config = dict(
    qk_norm=True,
    decay_fraction=1.0,
    decay_shape='linear',
    doc_mask=True,
)
Each number is 500 + 25 x the weight over its row's rms, rounded and kept within 0 to 999. Layers, rows and columns count from 0. Numbers have three digits each. The size before them is the row's rms in percent of the matrix's.

# down: layer 5 MLP down (transposed), 960x640, rms 0.0395, rows 265-319, columns 240-319
# gate: layer 5 MLP gate, 960x640, rms 0.0394, rows 266-319, columns 240-319
# up: layer 5 MLP up, 960x640, rms 0.0439, rows 266-319, columns 240-319
down265 097:558482478540540495451530525494484506479513502485489476480504492487495487494533505471517529541483535492492473533493519512491485471493456477469478512480484517503490501489508483487531472532511536504473473506492503482542485495473448526495528468
gate266 099:430498475492487526496473443486516510473481493499491575482498509496492465533484506538517533457529491536470495493537465521547504528505480510455509529488511490485484498493468526503467454502535501546508497454458472507519515514502522483537500473
up266 102:466455515522469520452517507507511534484513482492508477479483464500489521500477525495502498457523475503507514510518436496485537554492499477522500496577493540541572493492525505502490490511488481498497499438513484482482476503513497486502472507
down266 103:494498469519497528539529496483536529524474535492489508452491525527443509494471488485500476456477508489527496490494479517514488497480485484491524503500539499503481521503514523524488471497469475508501505492505485560521518534468530507493523477
gate267 096:460500522507537531497512471517520529517461549516580508494493550507506536477491507483451509509497512541508518508488519501496496521518516511456484530527491489486507480515463474472510469467467516514452498563524496466502464520508519479542480534
up267 098:473557461530541454478485481501503518500489521492490478517500509461488490467525541477469548513489509484547508474506566505489530463510513522502498528506513499529531488488463503539471527460539464508499487510457500488455507508520513491527458490
down267 095:483496472520538520566502526517511526537466480506502486541509484489490507454513528509508523481497550502438488502512519476479508488530503506487523533520508504467500464455467532484526459495531505538501527495512470510513550514502478514489498504
gate268 093:498539470492489492462484522461500516478489553468513515477503485539500540501478482503517479554520486470487514487444508512530485497508521501490474542515461502457477497478498478550529480540477512482480512526510530503507504528477542482498511477
up268 094:487524506478508476496499519485495483486515491472488491486501505553497516464515486474478489528486554493519493447508489498527460499472539501479504501506464510510474514452485511527532488523531501448523472490500513453550531515523512485534514434
down268 089:490492471469504490491475514496529489469518492452481477517433517494508514510516520510506488485506491490478480502481491515502481514470538471468509505480516485504503513494463498487516490459510494441480493478503494484478513500477496495512505508
gate269 099:473498500491528470491464507476518509501530463561494520521500491536442501495473468467473481490512522481509485518506490506528550496458526476507519499500509478505451472497534525484469536525498495477524480445502474524492467462507507520529512484
up269 100:506520551476525516481470503518455495513476542490513478456535455471533480483446534478510506511494534497495491508514515477517520551513499481503474496468447477513482472528505486470542490511526587521460479516505523551515529508502512484497513500
down269 103:517463524476515538513467551495503511501513510489510537531485471516475496517479493499465514471540500489451490465529487461467498481486526503517543474507511486559513488504523468494518557520535517522508550500506469547522506458512488531507498506
gate270 099:490543483495499491517464521492504456499506465493526500506512493512516516523490528496527484494478534524456511549506433458510588482517473518531505490485499500516521516542483562464470478494499501450516449503486479483506445506534530522501480517
up270 098:498508519486499454500471513503474517484488510497490513486493514494482513515521505481521524517507513514506494480518523492531502514505513496489512534502455485472519534480459515505497495480481515531527526446513527518514493503479510528483521490
down270 097:492490491468465498487499449574503536473501490540516478483495490496503565482465506481497532496504529481510486525544481507513540506529521482481509479459533485489474500526505477501531449505480509529486496474562482503535516517518489493482502461
gate271 100:529503524503502529495487444492534511484482482503538484469478493492487474480479522480490508482503524521465490471492503496534492496471490466480494520491505478495485487490524557516478520509471504548526535505501511468488543535519437477525535513
up271 097:533492494440498479510514555491493477527522489467477504517492473498499485500508485520510492485531537519518473515501485491476470527490532523515550529524528507532512532491486514462513513476520497485502475481505601480507474482505527455502515554
down271 102:513510526533513493494483440484544521481497476527536478454497486481501489499465544485515531483481524539483508516509520487500517522479468493492480485455502493523491475512503534514458519477520489523522523528516494503499530518474453505554546490
gate272 099:485478507513466505486482451510524500494476483499531495474489521553562504507477511490544518468512503496517503527478506465493503460518518437521499496475469465506476493452477511490525479492533507448492489503482459463484492497526486510492532446
up272 102:525522540495478506478474514505457522540454487495557446471517475505528523470546520497505471495503534520503509464508501480507529471530465505476491519488505474458476499491468465515455534555478498498527506513494455476504511533507477518475490522
down272 104:494497510484496500508513540512482500516459540494524518517527476506506511507482517501459433518482477505535457527516513473489532485546538528521589497464465515479493514493523518495462484479466531467516501443507474498534459485474506503465507470
gate273 104:503547548515523562498501520525507505489480498516496452485510500466494484520477518470506496501484506523500472516487514489496498506524553481489510500524514526500501515493491456525481492472511499548481532577521509509440502518519516513472531533
up273 104:462522490495545560494505506519515498455526515494485448534518523460496520477493513451526478512518498474478523478483510514522515471511547506500473544484527515516503504513451524497491472505527506519530548453526496480493458498486528543475496486
down273 108:539502516477515518483498521535488529509508514501471487476521507508527489488462519485494507536524505518516487534500497452494495521530556440525532522522468515474530545522497487487499502456511475486505456503487521535412478547489527469517522464
gate274 103:468480493516479533520529484471469499537487575497515529539504480505496548560517492471450497492536503497538518454509493521491504536473496513464524477507497518482501520490501480481495477480526450506487449524540465483476514476486504478491524479
up274 098:416505514493487553504546516466502517489507513497501504497538503507486487509515513455516480494489534489530481513525480528513501503511449491494525506507497484541496506507507459504508465508503495489470519490476512444470485510460538489535498508
down274 097:486518498509439498558466471511499520571520564536512508522513489496479525511510483485499509489522488499479547521504485549507484540516546512505528472496489467531506520517525515472506485474497474473442521506482527455489487489498520448485529481
gate275 103:474485515456499514477516546534516513512521530493444492498513527519553518516499526510481487493448521505479461518507489478490491489534501523534494498501518507482501504519472488507555508479500481531423462507500500482479446466486514539497483510
up275 095:502509492513477500496472514461480473497519443495484499514466485534504454481503513486481499520509500489483488492445495481509515533522498481498521467467567501535479484551485504524485503545452476554527529520479533530460508493518502488493517503
down275 101:463521504467522450521517502515532521541492473489517482527497492480550474517482507515463471491489488495478530523523473489511534498501486500495538486494495546486492465519511560473510490446507495531480545497512517498548458498506481449506473508
gate276 099:477525516529495519494551497489466470504476456489494503466501461518518442510473522448476520463481526529494451524483507496524530519512476508486519526478553520458475511515471524491444521489469487472492516528528508491519521517464488523500533530
up276 098:506513484543527506529515465543499472489530502471476493464452515505491543503532510520511516512512501460499477480467565546506467498458472528510564506502499510496568508538514491470505469514507482530508521516561495484504529492481519496511459460
down276 101:520462446522502549508483498541513482505499496498509489511494509496501475463474505485493481537499488511519505486512475493460468487528472549440515470502469473519527508499514447516478497517494541489512548478481520500503512465508533508505520466
gate277 094:472533477460529462505455466503509530482496507484522505455467513505498485466508521522493520520533514505498496473484500486581506490503451442502461548442505475501501528494544483535526535501453512532465493503526504532549535491543474487514516466
up277 090:490542519502441510503507515503521451486499515484501485557506500490550495498539508499504512500463522544498536518518508534457563483499501470487504510467486470469502453507520484475485475463467494482485511510497484499491523533519491524494522479
down277 097:518492450473474542552490450519502499531516520510525445536529536495459508516510523514507459534493511492493494513525491476543483501507532455485492505527476482492517503541505457517486479537493521529471480517497495502501514483526476503512520490
gate278 103:499469529520488509491537512557497528497494443512507556463465478490478484528559520528487531475508482535503548493527488544469545548467498519474532499515529484486505435499530541490494491449563534482503475565512470540443499522486503473491484537
up278 092:477474489495468480453454494471490506489497500511540540543571527558514500476499480511500469523522460493517527488499433481558524483475483514458483521500525476480497494515479442480527503500544536510543553482491490479498482464512505452447470523
down278 100:511491443523497534467506502512489488478459489512467514441493514459489505526471504480540480536530468488497490518462541479498508495504493533498507496504473443497480479505505507486464494498531492507514465529506466485474475496463535531539538471
gate279 099:502542465521506497513484500451521490496521485472472478517506486475498468485493537502500522472491486475495496514534551469485537511453492525498516487468499548495549485524498476462541471483521490513508480518509536537492522483512545514539540509
up279 100:479537499528530505523503538516508479495530492480480542501501491475514554524494505507479485468531537480470525466524498507487425454532508473503445494472495518490495498503503540534521464525498515450514482520484473507515472515514515514525507524
down279 101:492464543483528503507461492591500547497497518548544487466511521483470512486490487484492507517493530505490484487472495488494487487440534524486539507485520462520480484562495494482454499486478498502532464528533503497469501503474444480492499483
gate280 101:494459503482516490537496500492469537469525546500476500492488505486478489486496451508480529499509469488503509497445522491497497502520514507538447524497503493533502468499430506539471486472462539500492496504493467499433505466514508508473512545
up280 092:481493534480482539489502476498510488511522522514504514437487526536525462497505480481519482539524481495509570504457534554461489511502516519509490481522513475490477516525513536550521509478494528471497492549496489513499474507464488499493527539
down280 097:553477512471507503543497475494488522530511486514494533513525488478519492474529504498503522496484466484515493502520488507489508495534491511495458501488541514536465488506475475525509499445525525543454527531436508513502540493492493508535494530
gate281 095:482493512457512515525489522480500460449563491485452524496521555478493481506553517465497519464517519455524485505515530462527480515502526487517504470514494464463481451441503491531526504473476454468497453521543536507516486512525488485476500518
up281 092:484493501498480525504470510480474535508479536508520491520478516481479473495507530471517524488507580542502567500462540487497532492453529491509477506505496485483489526483493504468497513501503521493541493498474519530527516498524489493471521504
down281 096:557468474506501483457499502499516510499490516469529464483495541493531494514444512478476515466509505490534476512518536479481483519519468483495506517461538513465506518486482484498516524475466482510498514490513454504490516490522477484495490514
gate282 099:475483491512496470490503526502486498461487512487512534500513490486485527495481547538469474528540495486498528554493527552513461464495524501497497506524504510477510501500531509478521511467491509505494468508478532476545480485486430502543527468
up282 097:504487517458489483479512473492470462530500498486504486462503469504450475416522519537528530534490507533553464563497501522473480517477476522506516484523472442482484502513489517452524501523490524519522483468477489526545454479544507495525494520
down282 100:500498534513549461514511499470497502519522490460516510507558496525486539526512491487483448489518498530468492505454482497503494514454518539535563563490550534519500467490481510469475484526569485522484528478530494494514510484429544488503482547
gate283 096:493453496486541492484500512492498520526519471445494505480532498490479489517482508488502489481434506486482526528474515491451483502501515481504453485477502510481482486506488491454473484487459510484485477505475535486501456468448490488513502517
up283 093:484489510472517513493526483490549528493504508511510522474510511490523501498479450521487492472517496536512458520462505537543477481497484496508551542541481476498500491480522488509494507516487475546505504493485537514507540515480469539485496506
down283 086:507550531512504463471466520495480505465528470464502516529498500510532513505560502488499504500466491507502517497488474515446512471445516515510488509487502539488517499508514506500471525496512506480473505570498511462494500496451522479507485508
gate284 097:492499502500475473535477495532524488431466496504507520507520516508512537489522461488454513520482478499522498495498564440525476516524511486462469496525491495499442502518565505519492495521519498516498483500516510481567511534529497489538512516
up284 098:485490498558485481506496525516501509483521479491463518490461519507550521528503500483483483491526505497522473472528485523544490509538544508478510491461494491485477475530517464528521504516488489541471451493507505543447480493511529496484503485
down284 094:483491515482480525495485494515496514547505514515535501529487500446482500497509520466495482513552496537473492488462471468495513496460507499515525505496519506503508498464469499463490501503545526486501559493499524510482475467470500516457501505
gate285 104:494485512511518563496478499434474496489506502470522514521507481466513489504489535517503499416471492481509500483486544465490511468512501499515515479514473505537523476498501472499518521534514515497480503504515522509520489508482473509460473567
up285 108:481481450523506486523514486512539489508480505506471482510487481543511554505473496474472484494477473540490489474495506570494491503495482544488463528485507522446503503521506502465473468462480435473480452518535533491484491499469498521482500467
down285 107:506494502532488489492533462534491506527488527545456540496487471495465535512482492524502507477541502541479512509484495494511500498472536465509506476491508530491463495505481474496493487496521515462459526517481487464488536520487533506558492462
gate286 102:481511462484506520514455537490512489533542521500501481507552536531523488491518490439466485492493521545450485490539482477516536458509471535463550510511493513487521456544467466514536485450463537501513489507492488524499517483500517482487434493
up286 105:464503467499498528489534525514530498505485523496503490512525496518507541524537522548498490491481495488463482488510514503508539500500478526506532576516484518489514507477452498499521478519497532496459500496515480482451510530488517502520486498
down286 110:486501514516543515507492507517516484505517472460495527508548481483482500517502529481494508516483532527522539489521473505494480467483530491503537527502533489476555482461452489543488503506484524435484510555476467474464482501446552482460460508
gate287 100:487485514488497503531504525551496498533547515467467487551487511472486476525459460518494452498529512488476487449480556479509492483473543506491500509504516522500507495511492506537484541510501493512500507534540447466475480489475488501413497491
up287 101:504494504470507502490506517456479464470492449468495500495507510510453495493533508502511553498506495509526519538521472525562499521513520467481550502471517497523512536458488507510482522481505509510549524474536496484501554513534495493529517490
down287 096:526510531496537569478522521489475481530517506513483566496502496509480513467497472474512576503510499536503534546493520506498496480499513532482520543519480488472468516490465505492498504524493493487485442500520555485465478483513500526462502512
gate288 104:471511475520530502516532466540487492565509540531540489522510505486541452510541526438484507484485479521493511493494524479503504468473451497464515519557486514490478488473546491472493522483555470498476479526517488512464524525515500488461490465
up288 104:507525505487512468516477511498489486502541474456491529516503516528494493480516472533495465495517545453519468471511428563502452508477475522542488502457508479462494484472479540508536472553458563486515508500465476548532528503488474549535521514
down288 103:517520479465544518507505479523517520562490513556506493512471518541463472471484511509469477546431504534497497483474512491505503511461502458471500505509524517457507455490518432517495517478491496538474506489451522511529526481541509509530464457
gate289 098:482491464480535504500491484499454517488513503493498522505502492524497543551524507494530521526525512484476533506503494482493508464520503470488524521476489517512514508509483485516530531523504533505511502496498496465461507509478477509494489468
up289 094:474498499494516484449500471507494521487474487491530545505489494499531528495496495477494460523493465539504494531533506482484470461526447493494492478506503505493485487500446498495504485483576550494502542506544521490500516544521467504472489508
down289 094:447491461458479529511506509487492510513493479521513502449472498545490500496484527469494495498436531482469501468498514525520505461514526518475527460459486511502466525509521536564463494487472472519444535461526501459487519480530494505519518489
gate290 102:499509509509468539494496501434493501532475545500525495480480483498504528484466529502502470504524530497484486531502470478548499523503508470534523517486513502472515538475502487521505479509490552468519464508505532504538529507507545520461482482
up290 103:472510497491512505539514478484522486512492482478512466485514505505482467456519519537452515510474518553532492436509515489500528502484500495464580547493482470492461488535456530533500487494505481501521487518521502507452535550495500536479534541
down290 104:518518490480461483519526466501491494517550466480510556518539496479488486541525500458498519545496544538509516492474462506518473512515486512507493510553513518510509504486549514484486531490504541501484469486440505474465516511484529460472488490
gate291 099:497520516484483458504548520477465531482486514484540491505471521496519519526522523495487496489498501504481477493526522470499493522549510512468547492489490467448492456518500495535531477504533475519494497480524564471486473519547552475534472494
up291 097:481485483512490481481504516569465454492451438497520485523514472494483449464514490509506460543486479554527487466551533484497470489500518484475488521476519483489547492500537528493522447492480478515471567491508512530496519517433549507514486479
down291 102:467523516490479515510497502486525518488512515532487498503511503492485484478538470474487491487467520529495508507488503538501497487459488550539498486460539527510490487495514495471481537487510493518545558570495511501499468477493516461527463541
gate292 101:502481448565493500491502481495516510520525481505454517485476456506551525529512504521492472483496528484490520492527510511484493475489538489497458497506495533490508518528527506489491521529516492470559495560482528492475496504570535501490487477
up292 095:479539457499509490534489494482509541544447452527518487522530465485520524534474516511545511497523497471485529532522528473495496474476480525474470535528477543529504496481537483497479544529476491473492489492519503502481530527498484521501509462
down292 100:499513482516462516519497521483475457507520544503480547506455495446537501539520495547513491516517507470486507522470529498512479498515506498455487488547521483510499502469543482502445482538517458457469483500475491488479487511523510483495488479
gate293 097:517488511502475528488522480481534529465433489478525553478523486456524476517516504510476532479477497556483515515496498475532538509493526508507478503478514557491480460448506516483484518502535495444501487515457477516519522518509512463475520524
up293 090:483505533479501520525521476506513489498466512547512507504493484484542482501519503483487504526469481528482499478478550517538476473539444500507490498548466518491494455480480540498490510480498430473494483511535533491511510531503464516491492479
down293 098:479526455480528467506508477498497514485510531456511476499521497472481537533454450459518490545495486472516506512536523497471511488506505534494484499474501518483549517511538507515502495437522516532522551492526537522507486496495533485480488538
gate294 104:496534507465479465491480509511518470527496495587512517521491485513533543457484456453518495488500488486495498485513489481495496492455446471539565500459493520526490490494482494478474483540486486516487476475523493526509544464458487492531489480
up294 109:491514481532539513526522507522498503501499473486501447519517528531489491483499439511464488475500475458532459531503466550501487507502524502508479521514506533505495512494484534514513503526480458528479469460476524468510512484468479496497456498
down294 108:530540484491518480493487495508503516477497502450473452536514472492479485535507516504528509494446491473476503488544514511491531503540522497497484479471500498480521528501517506521483512494496482501517489502481493491477474487489523493530499501
gate295 102:572448473490511496503495477456453479529480495488517523494533486442523516471539520506518470518531459485462484523504494491495508511444479505498502461523550510479506491477482501499492492512479487497491489535502488525443471474463496479533497478
up295 109:502467485531468498503486511434519502547515513462514530531532540543515517524528506477534446509505473463487484488514463521529487535499471499498509499475444500532477486520476546515479510495528504471525481537538519490509517459509542481503481441
down295 107:465472503473480497554493491527521449541511491517506467507509546500499495497507485469488451485455470482489506485517504519494470530476483485511522469467499505508526529562535548489522472514476461469473486522496487470498505460486500518473496484
gate296 104:518476522502494546526515479529509524511472513520474496514514484517519493505510516480516483537529513488517485546538513494479505533510476520532538536541521490482517500539521513494483519519517524519529502483511504470530494497492504539463503520
up296 093:519535514455497544519470497508493501532459464459492490489485476464519539534495493476492487530506516499558458506546511516492520467448462492464536509482506479502460500553497467478499512521564458503500542457530469488517501500511550484504503491
down296 090:532486496460534511532537498488476525493504492508511527504559542523490509510494524517501494554517497478521497477524491511538515555529472508542487521485518452486498505509509504496457464498506530497461493480515501500491508483531518539546483489
gate297 100:502502511523499533506502505463488526551526488463477495537516519481491498481465515490480470507548517474452449530459503491482507512517516515530502474483539493548510469511503463542538500498465497509470497501528498505483520504521531445456493522
up297 107:512471459497495480540446512458476503431515492488522520529502460479448499518487532512500516492510496551521502517522527501528514528506543505493512495514491522501501491490515454465465473453509470504526479510532527520525496515494476531467472486
down297 092:472473492476467488531494543442493507480528501494483536494486500537497474509494513505503492524484504483503542467501510482499443549501517498494458485501449551471496505479545499498480527531549495493473544540514497492486518494534560520434486480
gate298 099:473488522503482546486523459485510524528500516518450502516501525552538487494533486476504534501511487528433482491493492506508458491503457485511505515513506524505478465531473439512499541491481497511508446517513530488480530480553505460480447530
up298 091:485516449552497515498552473543532494501507489493488457538454549511487536500480513509461481468492512502472501501536512495501524502490535493499500497510506491491475500532479527454503524464475478507504544494498461473530524518512528499488517469
down298 091:487516498470488514545474509546497461466484536496487499495479468492446542492524536474512486532511496517533484514501496480497495500513498515514520486492499490467527483471493531523511469464473508455497495481488485472501488520482549506541487514
gate299 094:510498480499494467492498552516493503471514486508466470545512498487484497465488500486481517473469478509547480469510542501533499510497499535493503490493487467509536524474520464518457503483505460466503521505513497475503492467532469520431511523
up299 096:469533482514479537486490471500506460460450533496489489496480520494517465459504516529486479538496523497487503553530513481503497517448467509503456491453503541510491486506493524472508477505563519482502521519534549491538458533524455469518507500
down299 092:493513475509509464553555508528492508476496479499481493526519510501513500475485498521529497503535509509486490509516467491502486523503536475436521491478553495512502490481516490559495504493514498520488495511497513498494493478522557487507478449
gate300 101:544454513540511483525517510522512469474518445479465540521511455494457535502482506512515506456510498496490481456516504489481495505489500506462507478529516536554513515465484512449490478544511454479483475539572450543464510538559528463499514562
up300 100:491504490480520497473457488483501497454493555489502503497522552524531454494502513501461541516498479468477516520492450497490484489467480542546500478495470518484496476539487470518511507456462553525547551501469511466491542471484501503515467500
down300 099:450498515479492526515487489531500509526528500518528506477496546494520520495535482479478516538508502526492486526471495491485531532460525506503485512517464543426470511558503525451478520488451497488520510436465500482523487491474521509487499512
gate301 093:500498460493559490531494505503489519474457499466498480532547481500495468491499487514506523513544489508525484495522521507496527482566515516479525525479527491504496537481509521476490477517444508524485536517527508502485503477537539509500485496
up301 091:501484558483492520497468486515506468568526506525523477553514495514549501512528530493501507467469503464498515499506474494515581450477460510491467485499465524501487506502541499525519505527501501520535489524457475541514526494522467466492527496
down301 097:498492520520494520500441515492458536512522487518474506542507518517476465492469513493523527500475515515506500509487500551488483527472546502509481517472506503528518491506477505529536529479523520523506508516493498511479463489521551503489509477
gate302 101:509483523512453524526465503491465473534488502493456501499498533491517505497483455478521515485511459527514475433530549525474518474474491469508457490551493473553455492520468495498523487538500508486480505519506519489529489498485513526508465469
up302 113:502479462488488509460518477471467501442480527519539520474502485460528508534484513495469504492504551503474510506490523473533501477542475498473522539481495493453493492496506500439524479472522502492490537513466474537491476478473449536540519527
down302 112:513503509469466438507492483506489503477549510485490519505462541524474492482495531465501464505526495539478520495520477523489489516429445535579523499469495489490492514490512504473513461507493487488511474454490479546494513479523464521507501496
gate303 099:545445489478515490517459493478495521516546515518508482539517522487496503479505489535451534513516495455507507528469497480533528446497501508486510521497478523528506500527515515499505481492430491498492462487533456534501480478479470485438507488
up303 091:492511489493477521489516494485486477578522523497508489502507499477484510511502509463484518487484509533419491559492479487499501489518512506489517552518483534487473501455470482554498493534521528484491525521445483451472462512503481471476514533
down303 098:514503466510465460491516447470512514519477486530470504546493484478492532490516512535503481502484509451506512520534486530552484477488479479480505504494507479525483496543519506484470499503469519509500464422503482492501487496480485555516526485
gate304 103:471448497471481478471479512456515459479482505494475550455541503477504519514515517468486478510505521499464484488490486494495507474538528450488460517478452512494433515490533503488496459492519520495521543540498497507529505540509507505518500477
up304 111:482498470483531524500512531510509470433500518491510511531507500485482530503461529454514497529478500515527504487505477498503455514507500498499502504500468521464514511505464528515558521477433513483545549529488521504515539486518423516497488518
down304 105:482500462460501486480528500452472518460469474494464534472495540493492525530480497528521494530504490479497476500518541517520477471506448517511472478532526538516484523464498524488515495532468497524510486478486496553475562482521504460498488499
gate305 098:493492463504488533494513509510503552517508518502461467513472465481471469526514478509557475484542539518555508503502485467516489525495546480472551468494513482504520472476541484520486479487488467518484511505477493503478496474504491530419500519
up305 099:544508478557499463478494482468483502529514538482519490498472529525466502506480481532489500491469478508536552532465519468446477485491511490491474509524517520490527495522531516515478510517480472495463559529551496501475479504532507523507493499
down305 101:501493462506476491504515463470486500509513506525487499497506494527499474480490507516497438453521514511510497499447515506491522474533480481535534468481474495519450498508506504500500470532488558497453476485506507458504495516486525499532546500
gate306 100:495521462506501519541475507554541454510494508555492524501495493457496517483459483497489463547528482476480511537498505505470491472508519516506510542482531548500528520505489494483477510507476513488525508485482536520492475494499472479488458487
up306 095:530514501495477465493471498449467513482503503496522481502538488498469478503540446478502493520543503509475470528501448473531541512513460536500482547483464483524478529498465524506457489479493563546486496455506496516509498507504460502527481506
down306 100:484523490500480489527500521512473501505450494545484490531502492512494504471516513461506506475488475518514508481474533464506546560515502493476464477497513510480486507498522457485508447470503473499495514523496528476519535500521526497515513484
gate307 100:491519539489503523494519514489480504507513462514459505484528487508528500466509482457507484464472510507527501516506481487496495516518479525513513460527504505494527516498493489508502508504466493538493471537492507566515528527480520508520449507
up307 094:510495480510504495495474519491518500470532519500493521499528517507472468486493446471492479538482539515545476510573434518542513522523511494481481512522504470541509515475514489472516521483499546487533497454539526488502534503501481537494516447
down307 094:511564549462495510506512525505525442489500459494508497448548534509523485503513477493529515497532508472480507507497539485526515504504455459514522543489492536470506499493492502532472529445541507475467471488476473508497460480493533455513478525
gate308 102:462457516463509481540476519484501544489489518533472490494438482514458504519565475501507511448461541503465533497496481489504466504542483500443510482489485509553508479508526478509514464533503503509507470533520474546502533529531477493492455483
up308 108:475534492475500522514477475459514511504512515476487471502514476520443484471504492489477427476520511531479497519520462472502527508457489527506560523516524465496493453507489512470534513523486512503480534526498487507479511484508510476483486508
down308 108:479487563520443494527497496486483489519513520485479497513483466481504515485490486552462496466514440495491481533498513488499482495501500533550510514536510490501527484539509507503530531499502483524504467509504499536490467485499509500434489501
gate309 103:485512533490523481505504526473520470520503480485534546498500484535509513477507529515504523459521499546477505539469478466526552501517441533528497536491499532507468520468516511473498509485508484522514523496478487515500526514504497507501495495
up309 105:485476516504470489475472501481478478531525491472470460519527492496467522505517484439532470475508500533468456508490449513534545511526497530495502525494485567516555515568464472520505508481556533535530515505488527506497523482485538516511487490
down309 106:505529517544540528530505522549506500493476491512486500514505487483494492515460484478540513513510509488485499484483513485505528488437487485491521503488508499506542484518511451518471493512477515487506524486492489476509511532522505507513519507
gate310 101:493527502480491532493462495510482523521503495494509489466529501506529472486479479488511473532506500528547497485465528458478479479510498503493466502508477489506540524509506488516510503476484492458502443489478509527485550519498479474477515512
up310 102:518504520479526506526493540536491517482502514566502527531484508539491494485465510504492511577529476483481550468507514504494496504510506455497482545491504521503494515512480496498470546512444565516483508481523481499512530477493528479533465480
down310 099:535534517504516527498491501493530471459446505480460538543484487456493463494507515511507517556479465517523520492503464464505465513498563488496480483489511525525505520485520488479503501474535497461511524480456499444502504460471516476512477504
gate311 109:519517567422472503546509506465509482498535488543546534509499472489529478477481517464508477455503506520501493570482490451468523501514453510541556485435509492515505509487487483463478520494475468495489503510514492504487503526500500487519504533
up311 096:490477477538521447486534506519453499500486510478452516518515528498484506558508495475468502490474511453506507459508524536514446486462546498494486448516454457465525461524483486513490528492481541454492490465508490474522481492492512494518529492
down311 102:511529535454477517538453507479522492510530497543552520480472478476517489430467497509480487477520490545513519532479506457510592514526476494516507479459517550523500536480501493500507509513489481534495483492491498486490505494463477552484481537
gate312 095:461486469484508514514469459556506503442498495508511496477451474492477510504532502498507503465501510514525518511514484486480487500508483499496457476522446485542409434502470466561503492499467488506520511507476495548509474504456480504486521495
up312 099:483546517492485528533480491541493499504491513497524490495491498519470489498550483466516470475508522522500466530479497438443512511501475481507486499526538526518519505499462543523506500482476502483512499525477513509511520473439489456492490522
down312 099:517495513447511498472521519487504522527511493527476479459505506494477488544486436475504491454479545458471458504504477493482513486481499483477494463489526489487474455494451539537535491475497534484496513491471474511556517506454479477536506513
gate313 097:503506464514512467494499537515533483508542476499527489478479522484486502493483497513485545449458499500482512471482525460476505506461555538478546501506503484486524491479520497495461543530481505447524514566474496479502494483533540489487489511
up313 103:461476494499486492510525487486498492532527469516483499525512513490479537485509551570514516518504472510481495472558502498523511509509495495517476513510526498485484530503532497490524476548527472452471491513488486489539523526489527480537551514
down313 100:510522490469476464461466451503494512497502481493477476516507483525486524461498530532504471508476484581526510481527516498509538457521514500442510542510519524542488504520501536490493473514505480484508470492509548537502555542493499479530493484
gate314 098:511493556497487532486511531489505430486521503492511499497494480513526470497506498454528538467500483504485504531529518504513469529505470494494506527520493526508459472502481443545473510481494483524511507467493522527536518446482525526545492463
up314 094:502517508526510505503521456535504497505528530487485529490472517554533499527486509446437503478458498505484510481469474448525458475524487522515536507510491527481557484503471522532454489492428456488477520497537526514491492469517561483506548472
down314 098:485483496494484482550464482522477489488480477484505522534440480535522486483497478509487517454538482481458435452480493503462503480448537492485470452481517519475506497526518475502466471452485492531505471513499517572543493462498481469491500524
gate315 099:503504525480548486488525485495505523517519517459488534496481490505540523506472520456483520478518493511509483493446470493480504519490488506500495512485427510516497483520481543461450498496538538531500536507479443492480501561487506487469460469
up315 103:500515531477506486482499497504478500517539495516498492527444487482535533504505492502524477454441468484520497493483495510467484528505482473548536511462471503490487484499477529492524511487458517492514540579555483485533526529527515518471469472
down315 104:488561524465492474512502468486469504507527519496459519511505504516517517542491520473485469494463478512493490479451512508509506478541454518485515522505528530502479480511503542473472510448460507505491523533483530472456552537516489472484469488
gate316 104:522508493484520539504528509528510527476515492445562509476465462491519514483474476478494521498507461543542543509509528501504532541503493478503502484520554493474543473542540533494466488460505481521506528512468492529451461481481480504516509539
up316 102:511478522545499486449530501506516498482498545526457462481551510521519469513463530512499520488543549525462528496545517509508502507481483470501541465511500506509488493525551525493504480474502465496514506499488510495513503507478493536522532487
down316 099:511510513466483501489463508471546473509488490492476505485501533501508512466504499536520450526488518475487498472509520492479524426514473497488509472503541507502486479463441511505470499503498479510512516453464505492504507444494505525542508481
gate317 096:434514420496498495488500466526512490496463505518504452491456512434554519509465465513444471512488454485499468485488512485503534457495531476491452520533479504483511492471521485514498508503522523526515550496523499460517452511504500479506516541
up317 095:523529465528480507503511492442522510539482548494482481518513507492481506490513481513492503495493518520485535486523503526465479494483453489505437521496517494497456501537490508465530474470470502518459483464519498533490566511513508510500481495
down317 087:505499530511492502474478506482481484504540483539474516500483507485511489545548511495463501501492538445502487522489498527514504520472477498515504448545493495528515487470492500525551477501491543491517480507500527538488488458532529482519526457
gate318 108:539512453546449528457508503496488490506487477504491519497467474483490529498540474526508536441491504512547517472530481548517468512507498503525475440505490552484507502495486433502510514485523462503515481498506491488515525561480516511457488551
up318 103:491542531482511502520460563533461507484539505506455471475523503516473449513515544562488474492472488486506491507474566504504540496506515453506480547492455444515492471515470476500472573487490531544528490514518493518472505478508485461424555475
down318 097:494477507501528472501492473478524481503529534490503469513551510489495477471488536495556450507533490525489491526484484463552500488528495457491460541487507489490527497529490541507506494524491515470535502479524507507479509462506492480487467496
gate319 095:490464518480538547515502518504535496505506517495507535530528518501488524481514516457500493534524494505538488485456549468507478470498504482489487527507459479476501468511501495548523470499485515485515493507548451505476506453476492517464522502
up319 104:501481497498533534507482556496503517511529526504482530484500513544474549517524544515549488512515500514482479490509507506484497495495449500495476536457486537527507478531460521491549500484504558439475541530525488510466482508473471535458503523
down319 098:552466484488484499475529497512529462522538521481546494538490512487442487492504484491497484517503522504516470489488546537487460474517529494506475508515476475493493500498501488479497508523485473491508531502541503515490483488479482528509518515